config.toml
n_layer = 19
n_head = 2
n_kv_head = 2
head_dim = 64
d_mlp = 384
rope_fraction = 0.25
bias = "none"
tie_embeddings = true
init_std_qkv = 0.0538
lr = 0.00476
beta1 = 0.9
schedule = "wsd"
seq_len = 768
doc_mask = true
train_tokens = 120200000
Each number is 128 + 32 x the weight over its row's rms, rounded and kept within 0 to 255. Layers, rows and columns count from 0. The size above them is the row's rms in percent of the matrix's.

# layer 2 attention query, 128x96, rms 0.0535, rows 0-35, columns 0-95
size [106 119 113 135 108 150 110 105 108 118 115 128 141 103 105  97  98 105  87  95  91  99 100 107 111 104  93  90  95 106  86 104 100  88 103  99]
[[134 100 173 182 136 126 186 153 167 113 114 145 121 159  64 169 178 168 157  99 104 120  87 127 113 113 176 177 177 104 113 112 135 137 130 146 109 172 143 135 192 147  99 165  81 125 114 141  86  73 106  51 110 167 147 135  85 137 107 176 135 147 148  82 118 136 117 124 139 108 130 121  66 147 151 115  86 121 132 161 157 102 155 166 111 139 122  83 168 207 110 165 124 139  60 115]
 [ 70 170 121 102 168 157 130  93 146 109  84 140  92 193 113 136 183 128 146 124  95 131 162 128 151 166 144  79 152 167 174  94 166 153 125 145 124  72  89 160 130  58 137 109 142 173 107 101 122  73 118 121 140 200 147 114 126 114 203  98 114 160 116 130 166 144  92 114 179 106 162 106 162 164 139 122  44  89 147  90 144 102  97  84 108 153 154 120  87 118 158 128 150 120 101 147]
 [ 80 125 147  79 120 133  38 125 182  95  89 137 137 163 134 156  71  86  84 178 155 125 116 196 156 144 106 166  92 171 135  94 118 105 153 134 117  79 128 141 133  90  66 101 134 130 124 134 148 105 107  91 136 128  87 164  93 111 120  43 134 118  81 125 152 166 129 115 155 144  64 140 117 119 109 101  98 148 173 115 162 117 100 206 120 160 159 128 143 111  92 102 142 165 128 165]
 [129 120 101 112 121 121 185 194  89 151 115 129 117  91 156 142 142 141 134 166  91 133 130  70  95 143 175  76 117 156 117  87 157 172 144  67 130 146 158  95 136  93 177 103  92 177 161 101 107 108 106  88  85 159 164 127 165 132  43 127 154 156 158  51 140 186 142 128 129 142 112 123 173 132 100 173  85 140 145  99 173  81 109 152 195 174  95 129 148 137 119 140 140 128 140 108]
 [ 98 157 163 102 117 115 105 109 156  53  77  98  49  83 128 114 112 117 118 115 166  95 111 158 158  99 101 131 123 138 147 109 170 110 132 116 106  97 186 111  89  94 151 112 154 103  97 115 163 112 157 128 177 125 116 121 121 113 116  68 120 135 139 113 109 146 193 140 114 154 123 155 144 120  87  55 134 132 144 132 129  42  84 191 174  93 172 122 138 128 174 137 153 142  74 204]
 [170 134 132 151  70 128 125 125 134 169 166 140 135  95  86  64  82 103 109 144 150 161  84 147  67 164 172 177 139 101  37 165  81 147  93 114 155 179 158 114 154 183 119 113 150 114 117 169  95 174 113 118 164 117 149 132 142 150 126 107 145  68 137 152  92 168 130 147  93 166 117 141  64 151 129 124 139 172  44 109 102  97 123 102 162 164 100 120 145 143 109  99 132 149 126  99]
 [114 107  84 117 111 133 209 121 156 155 143 122 111 115 119 110 111 112 136 130  99 164 129 157  88 144 162 145 171  69 105 120 191  88 132 146 159 185 148  98 133 112  88 186 107 142 126 132 100  90  74  78 170 133 172  92 168 102 185 120 144  99 118 127 119 139 121 105  77 134 164  87 139 163  34 174 134 178 107 130  91 160 112 114  76 143 100  95 136 151 117 189  86  98 115 121]
 [131  64 117 149 138 124 160 200 144 156 132 148 122 113 163 181  73 146 156 145 122  61 143 132 137  88 122 107 153 111 147 115 149 101 169 117  93 151 112 112 167 104 117 154 127 127 143  78 131 128 188  55 141 147 164 103 120 128  45 163 146 103 154 122 138  84 159  99 114 119 145 122 122  75 164 134 142 182 139  93 171 142 131 170 107  79 136 158  36  94 131 144  87  82 169 149]
 [157 105  75  90 115 108  64 113 114 141 158 200 111 110 136 189  98 153  74 148 108  98 131 116  83 133 100 115  78 110 188 119 190 174 166 120 126 109 163 179 194 100 127 144 173 179  98 155 144  87 178  86  95 134  83 114 117 121 126 121 131 221  91 173 154 154  91 146 154 137 112 135 146 144 100  80 128 137 124 125 157 143 144 160 149 131 134 101 129 140  88 128 158 150 151 161]
 [152 104  84  51 154  75  90 124  91 147 151 131 108 135 137  85  40 109 154 126 128 141 122 166  88 131 108 140 125  97 183 125 114 111 104 112 126 120  68 173 141 121  78 142 130 151 122 103 100 145 134 159  99 100  68 116 174 113 149 140 154  96 137 132 135  91 160 130 122 193 180  89 155 173 140 114 169  94 162  99 160 187 133 126 118 127 144 155  78 132  72 187 134 153 197 154]
 [170 101  86 119  88 142  76 119 125 197 104 142 133 146 118 116 153 144 153 116 164 136 180 205 144 137 147 114  72 149  93 176 114 112 103 149 166 142 166  63 177 196 149 120 130 113 199 136 151 157 152 158 145  74 108  69  98 116 125 179 111 107 158 118 103 157  81 147 132 145 119 139  39 129 105 122 138 105 121 104 120 125 107 112 127  59 129 154 124 119 146 161 125 118  73 164]
 [ 78 142  88  51 170 132 106 153 155 127 112 145 123  84 108 129 147 151  99 145 137 118 109 136  98 137 104  83  81 172 138  77 136  52 187 152  81  94  86 107  86  73 215  99  83 137  94 115 146  79 115 133 139 150 137 118 119 117  96  95 129 209 129  87 170 153 122 134 124 119 150 132 164 116 135 131 118 117 167 143 139 103 110 135 188 162 164 123 139 165 133 205 137 142 110 148]
 [110 100 114 124 120  92  70  92 121 136 103 144 111 116 120 135 133 202  87 100 122 115 130 145 166 157  93 192 103 103 191 147 163 101 183 204 132  94 120 156 152 125 102 184 143 166 182 213 123  68 166 163 126 135 127 125 141  77 128 136 159 142 112 138 120 165 117 128 178 163 111 124 145 109 107  96 116  68 138 171 134 107 137  93 147  93 153 108  83 107 113 153 151 139 166 199]
 [151  92 103  96  93 166 162 172 185 169 103 152 117 103 150 203 127  79 138 106  91 119 120 150  76 149 145 132 185 111 164  80 161 137 160 137  52 129 104 139 154  54  96 179 100 120 153 103 133  69  76  94 149 166 152  81 100 106 142 131 143 107 106 148 103  97 158  95 129 149 140 130 135 147 150 142 108  91 176  99 126 116 162 159 107 121 171 121  58  97 145 143  97 151 159 164]
 [158  96  91 145 183 151 160 194 119 117  88 133 102  81 106 196 108 104 152 157 112  78 100 122 117  74  73  92 175 153 147 134 170 143 181 136 115 125 138  91 155  60 176 147  95 102 165  61 130 156 161 100 115 125 107 108 134 125  65 186 130 137 145  92 117 107 154 119 106  82 150 141 176 111 138 109  90 138 142 108 110  94  85 177 139 114 147 129 123  92 142 189 102  87 103 120]
 [113 105 124 135  87 169 145  99 116 121 160 144 135 148 118 107 128 149 151 113 152 142 176  86  77 138 151 145 135 114 117  77 129 145  98 107 178 158 110 113  97 153 110 140 184 168 146 148  77 154 149 107 127 101 194 115 163 136 197 146 125  77 125 100  44 105  61 104  96  94 124 110 123  97 133 149 138  90  68 110  89 146 152  25  78 163 111 103 168 114 142 111 136  97 111  81]
 [ 99 139 131 174  97 157  56  85 130 109 159 115 144 183 113  71 144 106 168 150 144 182 125 122 120 169 153 149 112 132  88 194  55 171  72  85 110 101  86 103 151 161 153  88 199 167  93 159 134 121 108 179 125 115 111 128 104 129 167 110 143 136 109 114 150 160  96 143 182 146 128 107  87 149 138  70 144  66  73 109 110 119 120  84 113 144 130  75 152 136 158 128 159 122 140 136]
 [ 62  77  84  79 154  87 158 139 121 194 134 130  88 158 179 174 107 134 141  94 108  53 137 118 102 144  93  96 188  88 128  64 175 148 170 138  97 153 161 129 182 141 105 184  81 138 147 157 130  78 183  47 152 123 140 110 125 118 120 141 111 142 157 138 152 118 205 109 125 123 145 125 170  85 129 129 139 134 147 115 163  93 129  98 145 104 123 158  90 147 125 121 142 128 140 148]
 [135 141 131  85 144 141 105  89 172 118 145 177  80 114  93 107 124 163  72  80 112 147 119 116 121  98 143  80  75 132 196 142 160 110 102 145 139 109 114 122 120  59 148  73 109 133 110 101 115  61  73  59 138 128 175 157 139 106 108 176 176 115 127 175  98 161 133 115 113 116 160 119 127 164  79 180 106 113 147 167 151 126 129 133 113 109 169  89 177 203 144 153 145 180 106 140]
 [119  84 148  89  78  91 139 150 132 134 166 141 154 154  94 125 136 142  83 112 102 127 114 129  94 129 181  97 173 117  77  90 165 102 109  72 110 146 147 172 164  98  97 123  81 131 124 110 152 122  94 100 140 151 147 117  84 130  81 133 184  94 112 149 152 215 161  99 101 155 166 116 130 127  41 138 119 149 132  80 203  84 172 168 182  97 143 128 122 149  96  95 125 100 120 170]
 [127 142  86 129 101 125 198 166 157 175 145 121 139  82 170 151 130 172 141 122 150 120 150 169  60  89 145 144 117 143 103 111 108  86 157 109 179 172  42  80 113 113 152 129 125 201 121 101 122 104 166 100 112 147 174 108 144 127  75 124 134 114 181 129 140 183 138 111  71  74 144  97 167 130 119 148 123 126 112  74 159 110 115 137 119 123 108 100  70 156  97 133 158 109  62  83]
 [ 94 170  92 154 130 130 148 167 155 117 115  87 101 187  94  77 120 112 165 141 135 145 161 139 134 133  61 175 131 118 120  51 164 102 177 136 175 116 130 190 124 157  82  81 116 141 152 165 143  94 109 116 170 143 187 140 170 128 193 113 118 108 156  97 147 104  77 115  81 105 133 139 149 166 106 108 130 138 113  64 129 158 123 100  44 159 165 100 148  97 145 157 105 142 125  88]
 [152  86 170 163 170 123 125 181 109  94 100 145 120 166 107 108 157  94 109 146 134  52 127 106 134 156 142 133 119 166 126 102 173 142 149 109 133  88 153 125 105 120 143 105 109 131  94  75 191  91 110 131  64 138  93 105 100  82 131 121 121 138 168 113 209 125 185 120  76 107 147 128 113 140 135 164 104 159 137  60 155  86 150 222 103  85 164 127  98 164  90  84 136 140 128 154]
 [119 159 118 114 128 187  92 103 176 112 141  85 111 127  89  99 170 124  83 112  98 182 130 111 167 208 168 165 128 107  80 162  76 127 138 136 154 154 103 103 129 141 127 100 131 202  78 147  75 121  86 124 192 154 141 117 133  89 211 135 122 143 141 100  99 122 105  94 161 139 105 109 136 194 158 127 144 129 117 162 131 147 130  27  92 149 143  91 133 127 115 117 133 130 159 146]
 [ 94  88  90 156 142 151 151 204 146  86  78 175 114 129 111 142 132 169  87 133 117  32 133 140 127 114 160 125 118  81 141 101 162 102 194 148 169 169 137 147 171  88 122 138  77 143 182 121 128  73 164  97 134 141 165  81 144 132 127 171 206 136 137 124 146 147 110  97 140 112 139 129 145  83  88  89 147 144 121 140 198 117 120 156 127 134 159 143 111 103 120 161 129 124  56 156]
 [128  74 125 155 163 149 141 180  90 162 130 123 144  89 173 164 116 110 113 144 134  56 139 130 115  83  88 134 131 105 141 106 130  95 170 120  71 141 109 132 130 104 181 156 144 113 156  80 162 146 133 113  72 154 127 120 139 134  27 160 111 170 121 128 142  72 201 143 152 116 117 165 167  64 160 139 147 131 129 112 164 130 141 210 191 103 106 151  81 136 104 130  96 140 134 161]
 [126  90 107  93 136 173 149 180 196  86  78 134 135 142 112 206 158  65 165 123  80 125 134 167  88 121 138  82 179 111 121 112 145 110 137 127  75 177 151 132 121  95 137 112 113 154 136 103 144  82  97  99 143 184 140 125 138 147 108 144 188 153  96 115 130 172 172  92 132 121 180 130 184 120  72 147  72 164 139 126 108  91  74 122 121 168 136 133 137 139 195  98  83 137 119 135]
 [144 102  61 111  71 194 134  93 149 151 184 119 151 159 108 134  98 145 112 144 158 155 165 147 100 119 154 154 128 121  61 210  79  91  88 107 100 144  70  84 108 101 173 114 190 165 146 137 111 169 120 137  91 141 120 130 177 153 104 111 162 172  90  60  83 143 105 123 156 123 140 136 109 104 149 118 148  97 101 108 112 105  79  93 115 138  89 130 108 129  97 178 131  83  95 110]
 [152 142 138 123 138  70 110 106 150 155 148 159 109 108 148  67 138 141 150 125 134 197 100 166 128 116 199 128 149 151 145 119 110 152  78 108 185 172 136 155 137 108  94 157 106 113 111 165  62 159 136  92 158  47 174 142 125 142 185 114 123  39 118 159  76 129  92 119 101 103 145 119  98 172  95  85 143 158 122 157  53 147 146  97  74 144 104 119 112 157 105 127 125 125 103 109]
 [120 140 112  89  83 142  66  68 149 121 148 107 136 162  80 102 126 110  92 144 124 179 103 115 137 147 105 122  99  92 119 124 117 144 145 112 119 101  73 140 129 132  64 142 143 144 126 178 131 112  94 167 137 135 124 161 121 124 180  89  96 199 128  86 166 157  66  87 172 190 113  74 133 155 113 177 101 128  97 137 155 132 138  15 174 148 127 103 100 107 138 132 138 164 169 165]
 [112  99 111 187  55 118 126 109  97 148 175 169 124 115 107 131 102 101 160 195 142 160 120 139 147 165 158 155 147  97 108 138  67 116 102  91 115 134 117 173 149  95  85 172 177 137 123 184  89 164 113 223 155  84 142 128  83 168 174 115 142  76  93 147  83 106 105 144 125 141 154 138 110 128 100 121 191 161  91 126  91 139 121  80 114 122 189 108 118 130 128 143  94  99 148  95]
 [104 158 199 129 129 133 125 108 133 126 153 134 139 104 153  69 136 103 121 191 127 129 103 177  84 118 180 137 132 162  95 127 127 155  62 123 133 127 141 146  67 117 101 116 145  77  36 118 119 168  96 194 143 164 158 149 123 152 175 125 148  66 123 156 105 201 149 104 115 143 176 133 113 165 117  92 105 114 144  80 131 122 125 178  86 133 166 161 119 129 136 109 181  89 177 166]
 [108  95 107 177 130 155 128 113 172 103 129 172 114 153 102 137  89  60 157 118  88 137  86 151 114  99 132 159 172  92  85 154 185 128 160 117 115 149 195 106 167  58  32 139 117 138 101 116 131 107  63 158 165 131 118 135 148 102 174 121 104 107 180 106 118 132  83 105 107 177 161 128 126 158 127 124 142 123 136 139 106 117  78 128  61 155 158  60 132 100 151 162  88 144 138  99]
 [154 149  63  99 144 165 117 120  96 131 124 113 161 169 101 135 168 115  89  83 144 138 139 110 181 161 114 104  77 149 125 156 122 166 151 160 154 123 122  97 118 185 183  73 110 100 140  86 154 131 116  92 148 148 135 145 137  80 126 147 182 155 105 108  79 126 132 123 162 116 122  64 118 177 141 202  87 155 143 228 132 137 104  69  89 169 119 133 158 166 125 180 121 140  87 114]
 [191 117  99 131 124 127 159 103  72 190 172 167 135  76 167 124 137 173  96  90 113 188 146 148 116 114 128 115 111 132 102 184 112  91 110 131  99 151 159 148 148 120 163 129 149 107 198 166  83 156 144 118 112  77 124 126 134 120 116 220 182  57  81 139 102 145 163 164 114 144 151 120 136 129  63 141 161 116 112 136 118 118 124 131 177 106  88 130 158 144 118 137 149  73 100  66]
 [155 102 196 131 127 117 147  93 142 163 205 107 150 144 117  83  96 147 108  79 120 140  99 167  90 172 143 179 127  76  63 202  85 103  85 120  98 149 163  96 116 119 107 164 108  98 135 160  57 114  65 128 192 113  97 128  89 128 175 180 151 110  80 165 124 103 172 140 140 106 118 103 113 141 136 151 142 136 163 156  68 147 137 105 156 147 101 129 130 145  99 106 103  97 115 124]]
# layer 2 attention key, 128x96, rms 0.054, rows 0-35, columns 0-95
size [ 96 136 110 151 102  96  97  88 111 112 116 135 144 161 101  99  94  95  86 102  90 104  95 109 101 101  90  97 101  99  92 101 106  90  99  96]
[[139  96 151 123 129 119  94 150 119 131 116 169 123 190  85 166 141 129 148 119 142 110 131 143 119  73 106 133 165 133 112 156 113 100 132 168 163 136  78  91 114 109 158 155 121 124 106 162 148 153 116 142 158 100 106 143 132 128 117 172 140 171 106 107 141  87  71 165 143  58 103 167  44 130  93 124 238 136  59 104 111 119 161 160 117  84 157 138 157  93 121 197  59 158 109 142]
 [124  68  83 152 133 124  86 133 147 118 154 171 119  71 178 119  88 128 152 127 127  78 144 120  89 161  81 147  27 116  96 186 129 115 148 163  80 162 150 158 117 131 138 142 128  96 143 117 182 111  94 123 144 102 107 103 183 110  74 110 120 141 140 170 146 106 168 106 142 150 170 102 180  94 177 137 163 133 156 160  97 126 173  99 163 187 120  93 118  78  98  98 118 148 173 148]
 [132 123 163 139 180  93 136 123  86 123 146 119 130  98 133   9 109 189 117 114  58 122 125  99  98 140 133  76 120 138 164 165 117  93 179  91 106 125  73 151 124 157 159 159 158 132 138 140 108 158 146 157  85 108 136 101 163 128 119 137  82 115 146 135 119  86 171 122 164 163 156  98 161  58 148 161  89  95 142 150  92 205 138  87 128 114 123  86 105 145  87 125 161 128 177 142]
 [116  87 173 185 138 164  83  94 181 131 145 100 124 148 119 149 116 148 153 114 137 157 132 172 143 135  60 155 178  52 106 160 103  98  77 133 117 101  74 170  88 101  91 182 126  87 132 148 130 178 157 174 140  83  88 141 114 118 172 166 117 104 147 170 124  76 152  97 168 126 121 103 115 117 122  99 201  84 110 135  79 166 140  87 126  86 119 113 129 108  99 181 123 136 148 141]
 [101 125 136 112 179 180 106 134  94  93 100 134 130 137 173 140 173 108 104 147 146 124 170  83 130 131 141 100  98 181 103 131 127 111 109 156 118  79 168 190 114 116 160 117 142 112 124 108  84 125 110 112 177 131 105  83 136 139 123 131 155 146  82  90 178  75 164 122 159 121 125 101 215 117 157 140 113 122 147 100  32 158 128 119 170 153 125  93 166 173 185  64  77 134 182 150]
 [143 134 152 109  66 130 104 132  96 165 122 102 157 116  94 105 126 164 101 107 173 211 127 150 116 121  99 137 111 167 118 185  83 118  85 151 129 109 112  72 146 138 140 138 174 148 150 120 117 153 145 111 113  60 116 156 118 161 123 162 141  81 110 121  53 197 114 131 154 182 135 178 123 116 109 134 157 113  91 157 108 107  87 117 197 185  89 197 122  93  96 167 116 162 172 126]
 [ 86 121 166 157  77 122 138 127 106 201 117 140  81 186 167 166  96 130 140  97 115 150 183 128 106  61 131 159 163  65 187 130 145 142 155 145  86 155 139 132 161 139 129 140 118 141 118 137  65  78 141  80 116 114 182 138  97 109 143 115 161  92 121 111  79 126 136 111 170 166 162 160  95  79 121 137 158 166 158 117 184 117 113 122 172 110 146 200  92 116 129 192 116 155 116 103]
 [118  94  82 127 176 162 159 164 155  98 163 107 149  99 148  82 136 166  87 126 123  78 132 102  95 147 161  76 144 101  74 103 140 103 171 129 103 124 158 103 139 126  98 151  69 153 181  82 133 145 100 122 167 207 128  81 165 129 127 174 170 121 127 146 220  71 157  50  79 136 127 122 147 153 146 154 138 168 143 127 114  90 116 117  93 120  97 107 122 149  98 141  87 135 150 138]
 [ 84  96 174 180 169 154 155 104  93  97  91  71 109 194 215 118 133  91 154 138  84 105 146 159 199 135 113  99 123  88 130 115 137 144 161  90 101 111  90 142  96  95  82  98 139  92 132  84  66 108 129 111 124 102 119 165 173 128 160 100 105 117 125  92 152 121 195 100 160  94 146  59 150 159 165 159 105  96 135 161 123 162 127 119 114 148 111 111 115 117 120 104  80 135 156 162]
 [121 158 100  70 143 114 126 160 177 122 131 118 105  99 181 121 155 107 123 137 101 113 107 114 164 128 148 134  66 245 149  80 105 111 184 125 114 135 125 136 158 117 138 140 127 151 110 109 141  64 137 141 100 149 122 149 144  94  94  78 127 156 127 134 123 192 103  99 150 177 134 135 225  99 115 167  84 113 151 111 144 108  87 139 155 200 123  77 160 133 123  98 167 181 135 148]
 [118 121 173 153 103 126 139 164 100 121 125  80 145 183 141 156 187 178 129 164 170 127  94 148 159 106 204 118 169 118 108  53 120  89 103 115 143 136 112 108 128 159 140  91 120 142 154  80 128 116 121  99 111 172 137 124 114 182 119 114 130 126 126 137 142 131  90 180 100  75  43 148  95 149 114 163 136 154  82 123 110 143 132 209  67  98 174 118 188 147 165 104 111 163  97 108]
 [129 156 156 167  89 165 161 113 104  89 124 142  41 111 162 156 111 110 100  98 114 147 123 108 177 128 104 131 189 104 118 157 145 154 150 117  65 121 148 178 127  85  95 172 148 121 108 103  67  91 103 178 137 129 118 121 158 112 120 112 171 116 111 148  88 122 162  44 180 111 135  88 167 140 127 128 123 118 148 133 108  70 100 115 181 139 128  56 114  94 195 152  70 109 148 134]
 [ 92 138  66 111 186 152 132 158 176  73 125 165 147  68  70 109 148 110 154 140 111 151 143  67 151 192 148  60 117 173 160 101 148 143 188 137 152  88 128 103 103  77 121 124 131 145 105 109 139  92  91 115 137 169 107  97 108 100 157  80 108 133 109 102 175 150  94 106 155 143 111  77 189 153 205 117 119  96 153 122 134 129 131 160 101 157 155  99 161 170 138  88 112 102 126 136]
 [100 161 122 108 111 136 146 106 170  95 136 171 100  90 109 164  90 123 137 121  95 157  96 132 110 188 144 127 152 115 117 152 177 137 169 109 127 163 165 169 139  70 148 156 121 137 109 124 121  41  74  92 137 124 103 134 138  43  90 127 156 107  87 105 121 162 170  76 178 158 207 102 146 141 143 114 140 137 145 109 186  73 133 116 152 171 128 111  77 125 114 177 103 120 166 180]
 [122 129  93 148 170 162 162 184 149 115 118 140  88  72 142 157 148 108  96 102 128  96 100 112 123 128 129 119 142  97 117  99  90 144 191 157  84  94 126 127 114  82 170 164 124 118 165  87 105 100 149  96 167 153 111  71 169 163 146 135 151 143 152 129 197 110 122 120  63 112 131 106 141 110 199 151  54 159 176 120  44 122 112 135 114 169 147  88 162 148 165 129  69  88 111 128]
 [ 86 129 147 127 129 128 151 129 166 162  84  80 212 183 190 138 115 117 155 104 121 115 215 141  73 116 116 119  89 135 126 166 135 159 142 149 134 133 102 118 111 102 146 109 164 159 193 105 149 131 160 133 116 104 186 136 119 142 123 135  93  87 106  92  51  99 114 124 150 104 127  55  73 115 148 126 163  67 179 132 127 134 145 104 117 151 145 194  57 121 109 139 124 147 140 129]
 [120 143 177 128 105  90  93  80 128  95 112 140 116 150 149 163  97  87 155 140 144 181 123 132 142 124 136 186 125 164 131 152 137 112  50 105 138 117  71 128  91 149 106 124 183 154  98 128 154 188 131 172 101  87  84 157  90 129 155 124 116 130 120 139 113 174  74 140 189 152 119 144  66 194 149 101 152  68  96 135 199 125 157 104 105 140 111 147 103 134 165 191 187 111 122 100]
 [ 80  95  55 138 127 149 178 139 142 190 152 107  61 102 128 140 107 119 171  75 126 100 116  71 118 135 100 106 210 109 169 111 180 162 159 137 109 193 169 169 125 197 143 169 110 148 165 142 155  61 112 138 123 123 141 100 119  97 131 102 139 112 157 139 163 101 166 101  71 129 192 108 119 119 125 179 125 161 140 110 143 150 144 117 123  71  92 112 125 114 133 144 107  86 132 136]
 [145 137 150 125  51  75 135 127  89 127 179 159 120 145 171 151 124 113 145  74  81 101  98 115 139 124 147 186 149  94 149 108 120 175  68 157 112 159 110 142 114 106 143  96  52 125  64 102 107  78  99  95  99  98 146 146 124 108  59 153 110 149 136 110 109 176 145 139 193 112 135 183  92 158  83 122 123 154 145 140 142  96 148 175 102 108 150  80 136 136 103 142 169 129  68  83]
 [192 109 118 111 113 146 172 165 103 164 159 132 108 137 141  92 137 170 114 113  83 131 111 135 115 156 109  73 166 134 120 122 155  92 163  56 127 169 137 174 157 117 124 143 110 146  86  91 107  99 131 106 113 100  97 124  89 133  96 105 199  80  94 158 143 157 133 144 153 193 222 157 134 114  80 127 128 148 108 107 200  99 122 163 182 105 136 133 114 187 129 131  83 107 137  65]
 [114 114  97  96 136 127 169 160  58 153  98 106 147 126 172 137 156 136  74 100  58  89 164 151 104 134 167 124  63 182  85 133  93 102 214 160 122 179  93 110  87 140 172  92 130 166 140  98 123  93 119  93 129 133 158 114 195 158  57 157 151  74 117 121 136 135 129 125 162 128 162  92 179 109  94 121  97 166 111 113 119  96 110 144 107 106 118 156 138 156 118  73 117 129 102 120]
 [ 53 138 109  66 107 158 135 126 128 148  99 132  93 182 164  82 149 144 142 112 158 133 175 130 115 105 154 131 131 114 159  35 123 141 161 146 127 127  84 154 126 109 106  64 122 161 190 146 107 100  93 129 164 100 207 111 143 114 195 122  98 136 119  84 110  69  76 111 147  75 106  96 136  75 133 161 172 126 117 112 112 172 108 117 132 131 150 162 149  97 123 118 128 196 154 114]
 [101  91  94 112 162 159  93 223 126  86 130 134 118 140 110 105 201 113 143 113 165 144  90 126 156 130 175 120 112 120  90  77 165  75 180 113 134 116 182 117 120 135 107 119  82 124 105 101 141 115 110  95 162 110 116 105 131 147 145 181 205 150 136 136 172 115 119 147  95 118 180 136 167  96 101 153 127 128  91  77  66 121 158 167 127 122  92 112 193 173 156  92 134 165 163  93]
 [159 191 158 159  91 130 101 113 169 137 127 143 124 138 133 142  89 114 193 107  97 160 172 120 150 120 180 221 144 111 119 148 125 120 119 191 171 177  66 144 124 112 118  91 134 147  64 148 143 126 142 166 114  75 133 178 100  91 110 148 127 125 189 108  81 155  89 163 155 111 115 110  96  86 112 114 162 119 129  84 210 153 120 111 105 146 177 159  78 140 143 155 128 151 110 136]
 [ 83 150  93 133 118 209 155 189 148 156 149 164 139  84 112 133 171 147 110  98 170  54 154  82 103 107 152 100 117  96 172 120 154  99 201 126  88 190 130  93 129 121 114 110  98 217 165 107  94  71 121 138 136 127 149  62 154 120  81 132 189 125 124 106 169 109 123 102 113 125 146 148 127 112 116 126  91 199 130 111 149 149 118 149 124 125 151 122 134 122 110 145  78 142  94 155]
 [135 105  44 119 192 170 177 173 128 104 181 105 116  61 113 115 150 170 103 172 122  96 101  89  91 161 115 118 142 136 127 124 142  91 148 109 113 125 163 106 109 102 130 153 122  97 145 101 143 101 108 171 125 178 138  92 171 169 119 131 146 124 156 131 186  89 139  75  40 135 143 113 167 125 180 149  78 158 115 154 127 128 140 128 149  88  52  97 166 185 139  98 126 122 128 160]
 [122 127 101 131 111 135 181 178 140 123 108 153 102  99 180 180 156  91 214 159 155  80 115 144  83  51 155 139 214 109 147  74 142 166 157 107  96 140 126 167 149 115 157  64  68 144  96 138  95  95 134 105  98 162 122 151 122 104 140 114 160 131 154 118 106 141 165  73  67 122 136  81 158 136 135 134  98 169 134 138 100 119 128 121 111 171 137  91 134 108 187 119  85 124 107 137]
 [202 126 100 129 123 132 145 117 139 142 117 148 177 137 141 190  81 171  51 162 102 131 158 163 110  97 163 172 101 171  86 192  88  63 102 111 136 133  60 143 105 103 134  70 190 132 139 145 145 124 157 128 113 136 124 162 156 151 118 129  90 156 133 104  86 156  93 104 143 138  97 105  80 131 153  86 112 149 143 140 163  75 143  82 146 121 123 177 125 112 173 172  74  90 134 148]
 [ 94 128 204  76 123  83  89 101 108 149 108 102 152 183 158 104 134 136 141  83  75 167 144 133  97  88 138  71 112 115 150 136 100 188 109 152 130 114 128 181 120  83 174 207 105 116 163 171  92 176 136  88 147 127 148 156 119 144 153 149 119  76 107 152  71 154 133 144 172  94 162 150 100 138 129  93 144 139 161 148 132 124 121 147 121 132  96 200  65 140 100 144  95 140 127  74]
 [139 155 135 124  95  88 105  70 172 152 117 110 102 164  63 130  95 112 166 151 130 183 161 119 135 161 128 204 137 102 166 156 181 170 107 145 122 120  87 140 163 159  96 108 124 109 109 136 118 146 117 207 128 129 128 157  96 115 102  84 120 181 156 126 107 140  78 152 176 127 103 133  94 130  93 134 143 101 101  81 234 133 132  67 127 130 168 147  87  99 157 156 161 107 127 172]
 [144 137 132 141 122 156  74  85 153 125 132 116 178 144 177  78 116 136 114 149 142 164 174 145 106 144 132 116 164 116 155 167 115  81  78 111  74 108  96 117 146  75 134 188 200 132 164 129 102 211  90 122 184  80 103 113 145 176 143  83 156 134  69 181  67 104 117 118 189 118 142 149 141 150 133 132 175  90 131 152 166 145 112 103 131 143 122 189 101 142 146 147 118 126 169 107]
 [127 155 197  91 163  98  97  93  52  58 112  87 169 158 185  56 151 116 126 134 115 181 102 218 128 135 138  83 121 192  91 141 141 127 128 118 166 108 120 161 125  88 116 148 134 104 119 133 138 127 122 105 130 115 114 161 104 141 181 131 166  74 105 139 108 157 177 112 143 192 128 147 138 139 140  99 101  98 106 107 130 131 118 196 139 157 125 120 144  90 147 161 124 140 197 135]
 [ 51 120 156 107 130 165 132 148 186 114  92 179 100 136 103 139 132 103 140 143 150 180 203 143 149  70 117 115 152 108 139 121 102 122 164 171  84 130 141 139 147  79 108 132 133 106 128 122  99  89 131 173 174  81 149 122 113  90 158  90 145 119 108 141  88  93  46  86 130 155 139 149 122 136 146 140 174  94 108  89  89 146  52 123  92 144 159 132  70  96 164 157  84 179 144  91]
 [141 150 156 150  66 111 150 119 121 158 127 132 134 149 119 189 117 128 172  64 138  79 158 117 158  95 136 197 139 105 122 130 143 169 131 147 151 123 146  79 132 117 170  76  80  93  88  90  98 116 178 120  99 132 139 195 103  67 146 136 139 144 158 104 104 190 107 176 159  87 111 134 126  98 136 130 108 101 162 193 170 150 141  65 122  99 158 108 124 109 117 136 151  94  37 133]
 [200 150 104 117 106 106 130 120  61 148 108 113 129  75 182 180  94 174  79  50  99 131 118 134  67  95  70 140 115 131 110 188 136 109  96 125  94 150  93 145 152 152 153 165 147  74  84 131 138 118 151 143 136  84  79 162 115 104  99 141 165  84  82 175 115 139 136 156 145 107 155 144  94 135 115 112 101 125 203 157 122 113 129 130 127 100 124 128 104 140  90 147 135  94  54  94]
 [125 129 141 158 101  95  99  73 155 133 128 155 117 169 138 129  47 181 161  78 116 141 134 165 117 122  91 193 188 138 141 173 118 103  92 115 148 183 141 138 155 120 186 148 126  88 116 122 124 120 125 154 115  63  77 182  71 137 131 131 161 115  94 147  59 137 161 107 112 111 182 125 116 100 139  78 143 185 173 169 169 137 143 105 177 117 105 145 108 118  81 134 122  81 105 105]]